Part of a small language model's weights.
Architecture: attention and MLP in parallel, capped logits.
Each number is 500 + 40 x the weight over its row's rms, rounded and kept within 0 to 999. Layers, rows and columns count from 0. Numbers have three digits each. The size before them is the row's rms in percent of the matrix's.

# down: layer 10 MLP down (transposed), 640x160, rms 0.103, rows 263-300, columns 80-159
# up: layer 10 MLP up, 640x160, rms 0.0996, rows 264-301, columns 80-159
down263 108:445482415504470486448476526515428425428514514489484447474457504446519530510500512543494457505475489525491462499577509490519450591507521517440473471543462519530482514564458502501413489465507514464474491474567564540511474513510497566566522547
up264 097:497465498452546512518533553469550514506515463502479544457535463565459496510488442440525496437529521496481546454503486469463494519533567446506555558488472564490471531499510489589480583534553539535505485438426462494546443492430465469463535498
down264 098:507492497438457504482503450521566477449517511470514466486458452457528455436506471470563516496504557528474457498508548502524480493562492495524465527518488610563476515447548519412513541504505492486500495525497529430457509482493567581434511394
up265 111:423461502542451536540563495502499479479454536523509507511472493487471476399464498522449508503571511520483440570489499492468544417551544487520471498567481512485516559572499514513554522474482503524513566525462479517580461452507505455535547490
down265 107:488527509489486518477401424426505507559536550610547522499531493557530556502459473507471528477518561518462477445527530422512548522482471510513485488436518529412471481550482513508480445504458495533465479477538464479449480505525523494451430522
up266 102:499559531544548561484512548471532476460513492469436506454450490470578432565453512460542548546449520504503422505489546440499485496551530453533433495523514510533478609485546463569522481490466447443513521501538554545503489507511559542542460456
down266 098:397470466412516480502473495563541510514494509488520528471532506583467494535521517528519480517565493396449469556496466483452470505550513505564503517480525526432436503545391525493492466494522443473478485464567515510486482498562522474418543527
up267 099:514506471495466534479459472472552514528473571529505551479498478520522449496527486514468496463540462547488457516483513523541536474540435570565504536446443479501490521527479469495458445494427500466494422534522473495494460467527483484503525501
down267 093:532566498527463475433511446563358461472498459522502467468446525415486553450476451449377541479421510510452502552484478458546472491462413473447548495498564511479523523511455501439470474490500475504489466529491553513504508511501454464541558516
up268 094:460435528462444552451457461530471483501551529518525534563505485464523511518446503464482466490560547465491495480482475506523552518531443537564534505520473491490517484533530450569458475414446546505532465439551474530506466541473520454532465510
down268 089:454512490543569477532442469546415507561459550484475501548528558499539491496476477452490503491466503469512529514542549508495442393526532491520500458468462464501500545549500533493520576507467503476493468543531556477475490530479513577499489500
up269 097:492465502480534458552455509486388518519483492440511398540530507407486550429553507486486427507581512523505523522579476539547507525550470426515495468526518549588491525510518521512486528514497444497529471455426506438568455518457523486469460494
down269 096:520499456549425565508538500466454503491449444497522554511472541503376499536578569542500437468443501516500477557536529463540462552590507590563494486555505512459572437550494454490495501511408511575497489417502497574470519471543532550446543451
up270 102:454484494484470501482465459558531522440551570509552499406492512521505544456459516464487487563504477457484477510468533505452519478499498449455443560454490396457500471451510510548458484483353548472537497545467446496482488509484468516523526500
down270 092:523494497474473456480499613545473504475551462501558474492554463502439455441530487496438543560570493515488463479522506473449514450534544517519521478480542586456504505479465462464499538577595435526522501546536551547566509540446454548469477521
up271 102:480551576460516496492523549517492496506515479510479519577477530561511517555468473472420478530545521434529472532389443424503501494527550447461505512499446519520430461510506551541484452513503559569479496533500562510475487463497504454511460444
down271 099:470502428504424550497540520525527517561494516492464425488531501500431482451525464483531533467566455479459482431516513559517533555512478468555521563493493489489535419497459433514512462496486555505470497535505482499547461509447533511496546532
up272 097:518463504544504495457445496453525550500630479470558468487512457437482444582505543585442519523483488564416464486487446472514475511488528491498593525529484520527498409476408508467468465494481536446586488558579461453489506525607513474521538430
down272 092:472586525442456524510536493529495509498453495556413480478463471522491521475461502578565505416502531501485488483514445503527466458520470472526407522559499555468478483436513511499456529524466515494424506478516441622470480473476463499490545516
up273 103:540500441468504484476546594512551578515467443493549425498484477495464436509481440521560498535470520492510492524399449518458427564576471487561505456489476489511511468537468540549535439457518489554417554490496455547477470434567546484476510525
down273 105:555545527538497466463514517490502540504461500521462457540518458465558506513486518537507534521510548537583487483578436521519441428533526486540497433465514491484464416555455492423511525491507456475524476445457510444455545571452468495519517542
up274 098:527438495437584536493452461484523539468538476500572477509496502520503525480517461476517472465506524531544432473401521546539488559549421547499461490512549488488526549425532543465464479499541545476593453499526459463490509537549505519442498504
down274 100:469526451482425456560493534533481502527481508537522563534453455523495554447522519481469570492507503554495512508505515503467501465563547464470564495430503547492509480515478510623521485545431484476381556505493479519479512508496565430521536573
up275 100:464535483518473543464528491517442448456531533571451482542455485491460513409473475527459442415542594473532530553588514509514442448512544507511552484505513591473544503522551486488496506532541528509538509525499528480404519611511470521542563455
down275 103:521494533472568492414545483487515478524447533439462468512490447536574474503529494497514418498547498554540414511519492510493498511479479523459438556462451506546497497497445427555583394448504548518469461482474466464555450527550517470442478520
up276 093:518501542561479510519551507488416530414495458521461491475485466473535455566465577448507448438486502544476453416479461567494562424521472516537529527508514457513404527527514529527517484441457516463398517515435495516521419480482555507473502516
down276 101:470544514483490517438474470475527424495482582432489456420482472471550491494437535496496454452479486456544533511530593498510510509517524560530518502524605529460525475507485541526472478509513490506561486465508570471477502501551501453513478465
up277 102:520541483538464505514518442466482540525523541433562505406469499531517507508540523429505484509491547520515511477543486426443512539477492535487409515412446491457548492555510472562529551549455477469496504534496531481494494490550453495603588528
down277 105:448508549410411467525500561533590424486465449471544438485528526461495533480462519482460473519455576517522482490570439515502515491515570531569519537564507520501491457464460509432513482460455493501519472566555377508495514545517492443492447464
up278 101:596495507441529504477484412538546502519507503503492516439450500467469526451537475454557545529511460479501464507526487493510505571516522476525473488496463518499422551530558502550564486466442484469517477508455429551540507521529503512475468603
down278 101:487504527483490476543522491524491566481515511476470383466434489506568440517560529469480478492522465472483482488525550446487511494497458479469500549467519486478564496480520434591519603487500570521532479436475497584448449579554495472558519436
up279 111:508489530501500442473456509532489521487500494489516531484466504505473429477506512452511505503560489519443442583532443461509400533511549424469538463545402495438484520531527509535525485414530573481501550511546488479491450530355486471460512481
down279 112:434501582437477536529574475501494558581478522399564466501559440504510450548554451494520533563464509524501467526514483479525549511540513491475476480489489529516534604512508488511500564558490494515461506512423537485508569460542572463528475507
up280 095:433518455486439469434442455526505516432531462511511512469507487413486511484477504514565525457584513527514547469573510482538515523530553454567476500485458570500446473500536525532493510587481555458522533518549429467493464566472545494546495421
down280 095:511492506555489503456536545467553492499551533524519505507417468498476532511492551495421472436447520523475526491473499484455459459470488512405593530463541429539455576526506565482482524476513434447468482430496546513549541429480441544528568556
up281 098:428496494602525545471550504489442501449509495530514549515525559424510453510513458483491457520492518530496534493422408511484501512494512440535554504467490546458491547475546547539477488530445483550522499562535505512422510462524508438496537560
down281 099:456470460517483431493519565534483484546523563446582544481570495464514517479506533544478377601510523484409498488494458524498434454502476484530563517467422488531497509500547431508471526516499496518458577496486598446453570489498537535476509484
up282 102:553516507603499584428511474574540447484464462522465431510542529470455468511491496453474510454493501520441515525514442507484554491442499474513495513530474551507438474508487509483476505493581446519503515530498500477450455498500493471466528503
down282 116:509517521503456455556427559498458422534500475457468521489468501519466447492488540489556498498497481558534560489525484487524512548450521465496427568514435584486453571445496457529564489428551592512494529503445469447533498461513464481515499453
up283 091:490494474517542473483500497444532546498484516521523554448504522450559571488441507477531511504531433533494477452477453478485448486518472459501544507580583515529487537543575489505480508548514525431509599456474485513599591472481433418545541472
down283 092:452508507487493576517566532495433451560535474522497527518483525450503475523594489521462455455461495476432547559543441476429465490467512558581497587441518484478463476565520516414541465517518512558599525477567511449549430547500543498514451526
up284 101:471524438525520487512527457481544453548487537563522519481452504560484471438485491481473516471450521474552536456466558540498463484570586512533468475513496456482519495531459549505484478538427500547512446567495430544472468474447555533585476512
down284 089:536448524542540482522545548494458576395505458425462460524506490491519504476492437456530518497566436465486419553469481544518553502445484507471511515513452562526449511513577636487498540525456467457488552553464493446547520543572535512456527561
up285 113:453531466518473535512562479438571551511512469461528455474522501508462539474506528534492517547580543513535477543417444543566490463516553581540438493495519441478512540535478544519475561491463493564545450491506474528500556481513520552514499504
down285 107:490470484547509531449471537542515472522518519530487502546486502482525511494479403420471458472546519453597462485517561526455514499461443523466556409493445490484474526509451429481457496490475487565483594507468432478479379467489485539518502467
up286 099:518577510511587432429499527519477444529515471553537506535522524494504518500434516473566553523545535501531465445474494553495513567495508525446450455466485546515455487461543562507497489476474539564529622480522517502489430585495526522527585470
down286 103:511484523547536464580512504519532479464395538479513456520477468445460405511512534518450576555510503492533548528514504520484473453589545482542575453436532521547475460461569441526557543485456461521492573496447555459486528499581525531513423551
up287 099:508518496505534512520467487562465613550514481494511492489495522489513432487499527510484537546477546466436531467478472504502499488582542496521553511421498473466498523488439505455571489574466514491400537439454551609440548514490490581527489504
down287 094:525484433534542433503420517550449527443458523489509507560497478504508538525569484480482473439454543530531453439484485481541567510549504584494526493552490539489507527467436533530449560543548444481632454482518521488508454475544468464493461467
up288 101:555532493559471457426528556467526590486460526502479497519517444460522469518541525506495429523452480499440538512506529491577449514528511467545542448554509518422494494485496528458515535494564536540444451553494553498515542454468461444502467422
down288 113:480534517553553491489494488530479531532601439491614525462406502494445494543431471501511526508513587439472495506597488506524447546498504453462542494490495539546525470539481580545469536425490445437517483542533471519522498497518435562513514446
up289 099:543520559483541480539492541511551519474481512538501525484493514524550568558517500509582531526521520459436550495560556418552456466413542546444522450517527507564486500579461528515538573460511570557529550501519543511620482525557463535473483441
down289 100:586456468478484513513595485509512565541601491504448565471539520509507471458427464561489502526528498537470399488445406471529485520506475491536503561464541539447476435452523467524496461526450469566489526446488517508456541489522495492428547442
up290 107:376547487448435489512485506550548516528430527506459491458471511507470485485491540531451504490510473468463466460470514468468459433489534538531532467478539531481459518433405511503568494477509522456518471549479566495518443498578582550479566483
down290 110:520534554518519511505470484495512538535500392561463432509481493527451483507515529566559477390496543464460514468439407458463479468488481500453503526521533460544445432425528396551452498462533511558492522541460453523478502488508479514422469408
up291 105:510529508514551514506473486492508530534466519523544481457476540536484446444482498578441501452515549528522505558560474487506429513461487473458502517522531516439570529543593518540485566497526467521480475428495517473564438445509430481544549455
down291 095:540531532578496551477471584459491529516452412514496545514532503538513523531487592562513436522475425441501540560465515448506561417473501501487518478518454519454483454539521501502486491461514479492541475466544529557376482540523489443496441476
up292 104:500489527511499515523446575461492435526434503470542475446476526479510542525486512495488536488541446457539523490518462467544490446438477504499491579569486474452527521513562505534499526466454484484542560539452421486505463558478485473496497548
down292 095:510482457553492470468518450545427548421519487509546502533441488507549465490464459545573564544541509570498471491515480518486476507522458502465540483459497492598560547481540568508480464449504542466540459518486457463522521560497545487509539580
up293 102:563486538484507468516550550494519497513511497510572424509484578502464463474560520482472527496401511532580485525444456487560461516507537467525576494464497431493477517540498576478452516558460578474527508414517499548467539487492511574513600530
down293 096:498473477552549525492493507510503467479486448503419565564498466487530500485437505488556460485536493570450515494459490460485521492548473453442484468624546581532485525459508558531512468479461524512575411542531514511546445412483504508468423557
up294 108:492486514536466423453523536493568510494485454522508399493517434524519510486539516479499438490545464464493526531464484467442449520488454556487520526545499550433541578471517531457416503528520470494458496493408496478534484504533574496489502464
down294 102:561438583527471467526448473509432467483533499477496526453522491527495497432562484523484507536485570459490453541514522601456520481462505474521500507521491532520531587544514579507506487483435436507404436519522496528507530420515515421376494515
up295 095:471504426549481555490525538539451450504525463458456465481488517540467473578452510466515461568552517513488516562540482543492537550432516556512579475514494441501562531552518496533489597473468502481540460491497516533465566539516462494514487502
down295 094:495519540466513476452472460443464527521440536404474506448522516501496516465532538435480499483475477533485529500600472445426427481559491492539515523556476536504529449449417431481558429535500541462511495457475553577463536490563542432522494487
up296 103:585484484433476511464532555514462473476506470467454492483549548546487563497610513603433503514491518515488441477538444499452504451504493501499454567530461532538546477505485516556540539499489490598577499529457486544493500521512543502555472479
down296 105:483438442483457402519536564554510555575531512538512537534424475454483494515455495503514543560430521538488560451453564479536524518508509454495550469510488442625515545570495494456542548471458568430514510475508445440476520525471492498476504468
up297 094:525462529464518460487440529445462562537500495576548502415550485500475524563513470506500456445508434483555481530468482487504521512450452533446447507475517454506493577488544530464464517444593548387490574482466538543519537519509542539486487507
down297 091:464551557495568503528448433457478512522479508488501430459560496553554510500470443509489507475529573522468526456509405470487513470515454467552530518511440467447540484461463435483541532516487473501515442518521532518493546528483474469506458510
up298 102:569510498508485480524551487462474526494491537520492498571511562498499520442493536430551571466498479535444509468546492487453487436494566512494459459570589449592534486526481556541542515577491478483514424530510458531520514506508503409493512455
down298 093:479431476515567501472485479486537497542494474547528496531403491498512537554557425403522543459542502468516479518486509491496449478597472505537596511482530508468557512499523530497542505458531495518533523481494488484500478533575493555443511577
up299 100:561528396515486500457478465461480456528533592474506479504502494509440506491436485529486457493433502571517593476493536466551509501532553505488470421545522481504461535451455499433587523543518490498608500526512511506472533554487446432508515530
down299 099:520505641483478491504505546540526506478512518470530537440544469435451511436522573471521478513553481467459519503471474517488528424477497538470531472458482469522532499524519523471497451490519509468426503445554520496433534478460478618496527474
up300 092:557540428535465502507463495474452506461448505480457496521525500521494488463489478509479471467515466387499499449535495546495489521479485509548515475534568438505469472460484541472504492532500538541537459503419441513442484493430540525507505513
down300 106:504538570495519480475517467494418488485545489480433526484521423525554460538520509414516547501557559515521489555477487511577515461552434477465472515527520514522479494584526459493484499517485474516486541545476450533486482455486472533488471582
up301 099:520457489528432536465584468447483494553564505491487546529481509508475558543459573497577555479504571472473480462558539521519497441451565489488466538567497510505504463391518462473466519423528478511457565486500536462433490513542463518530531488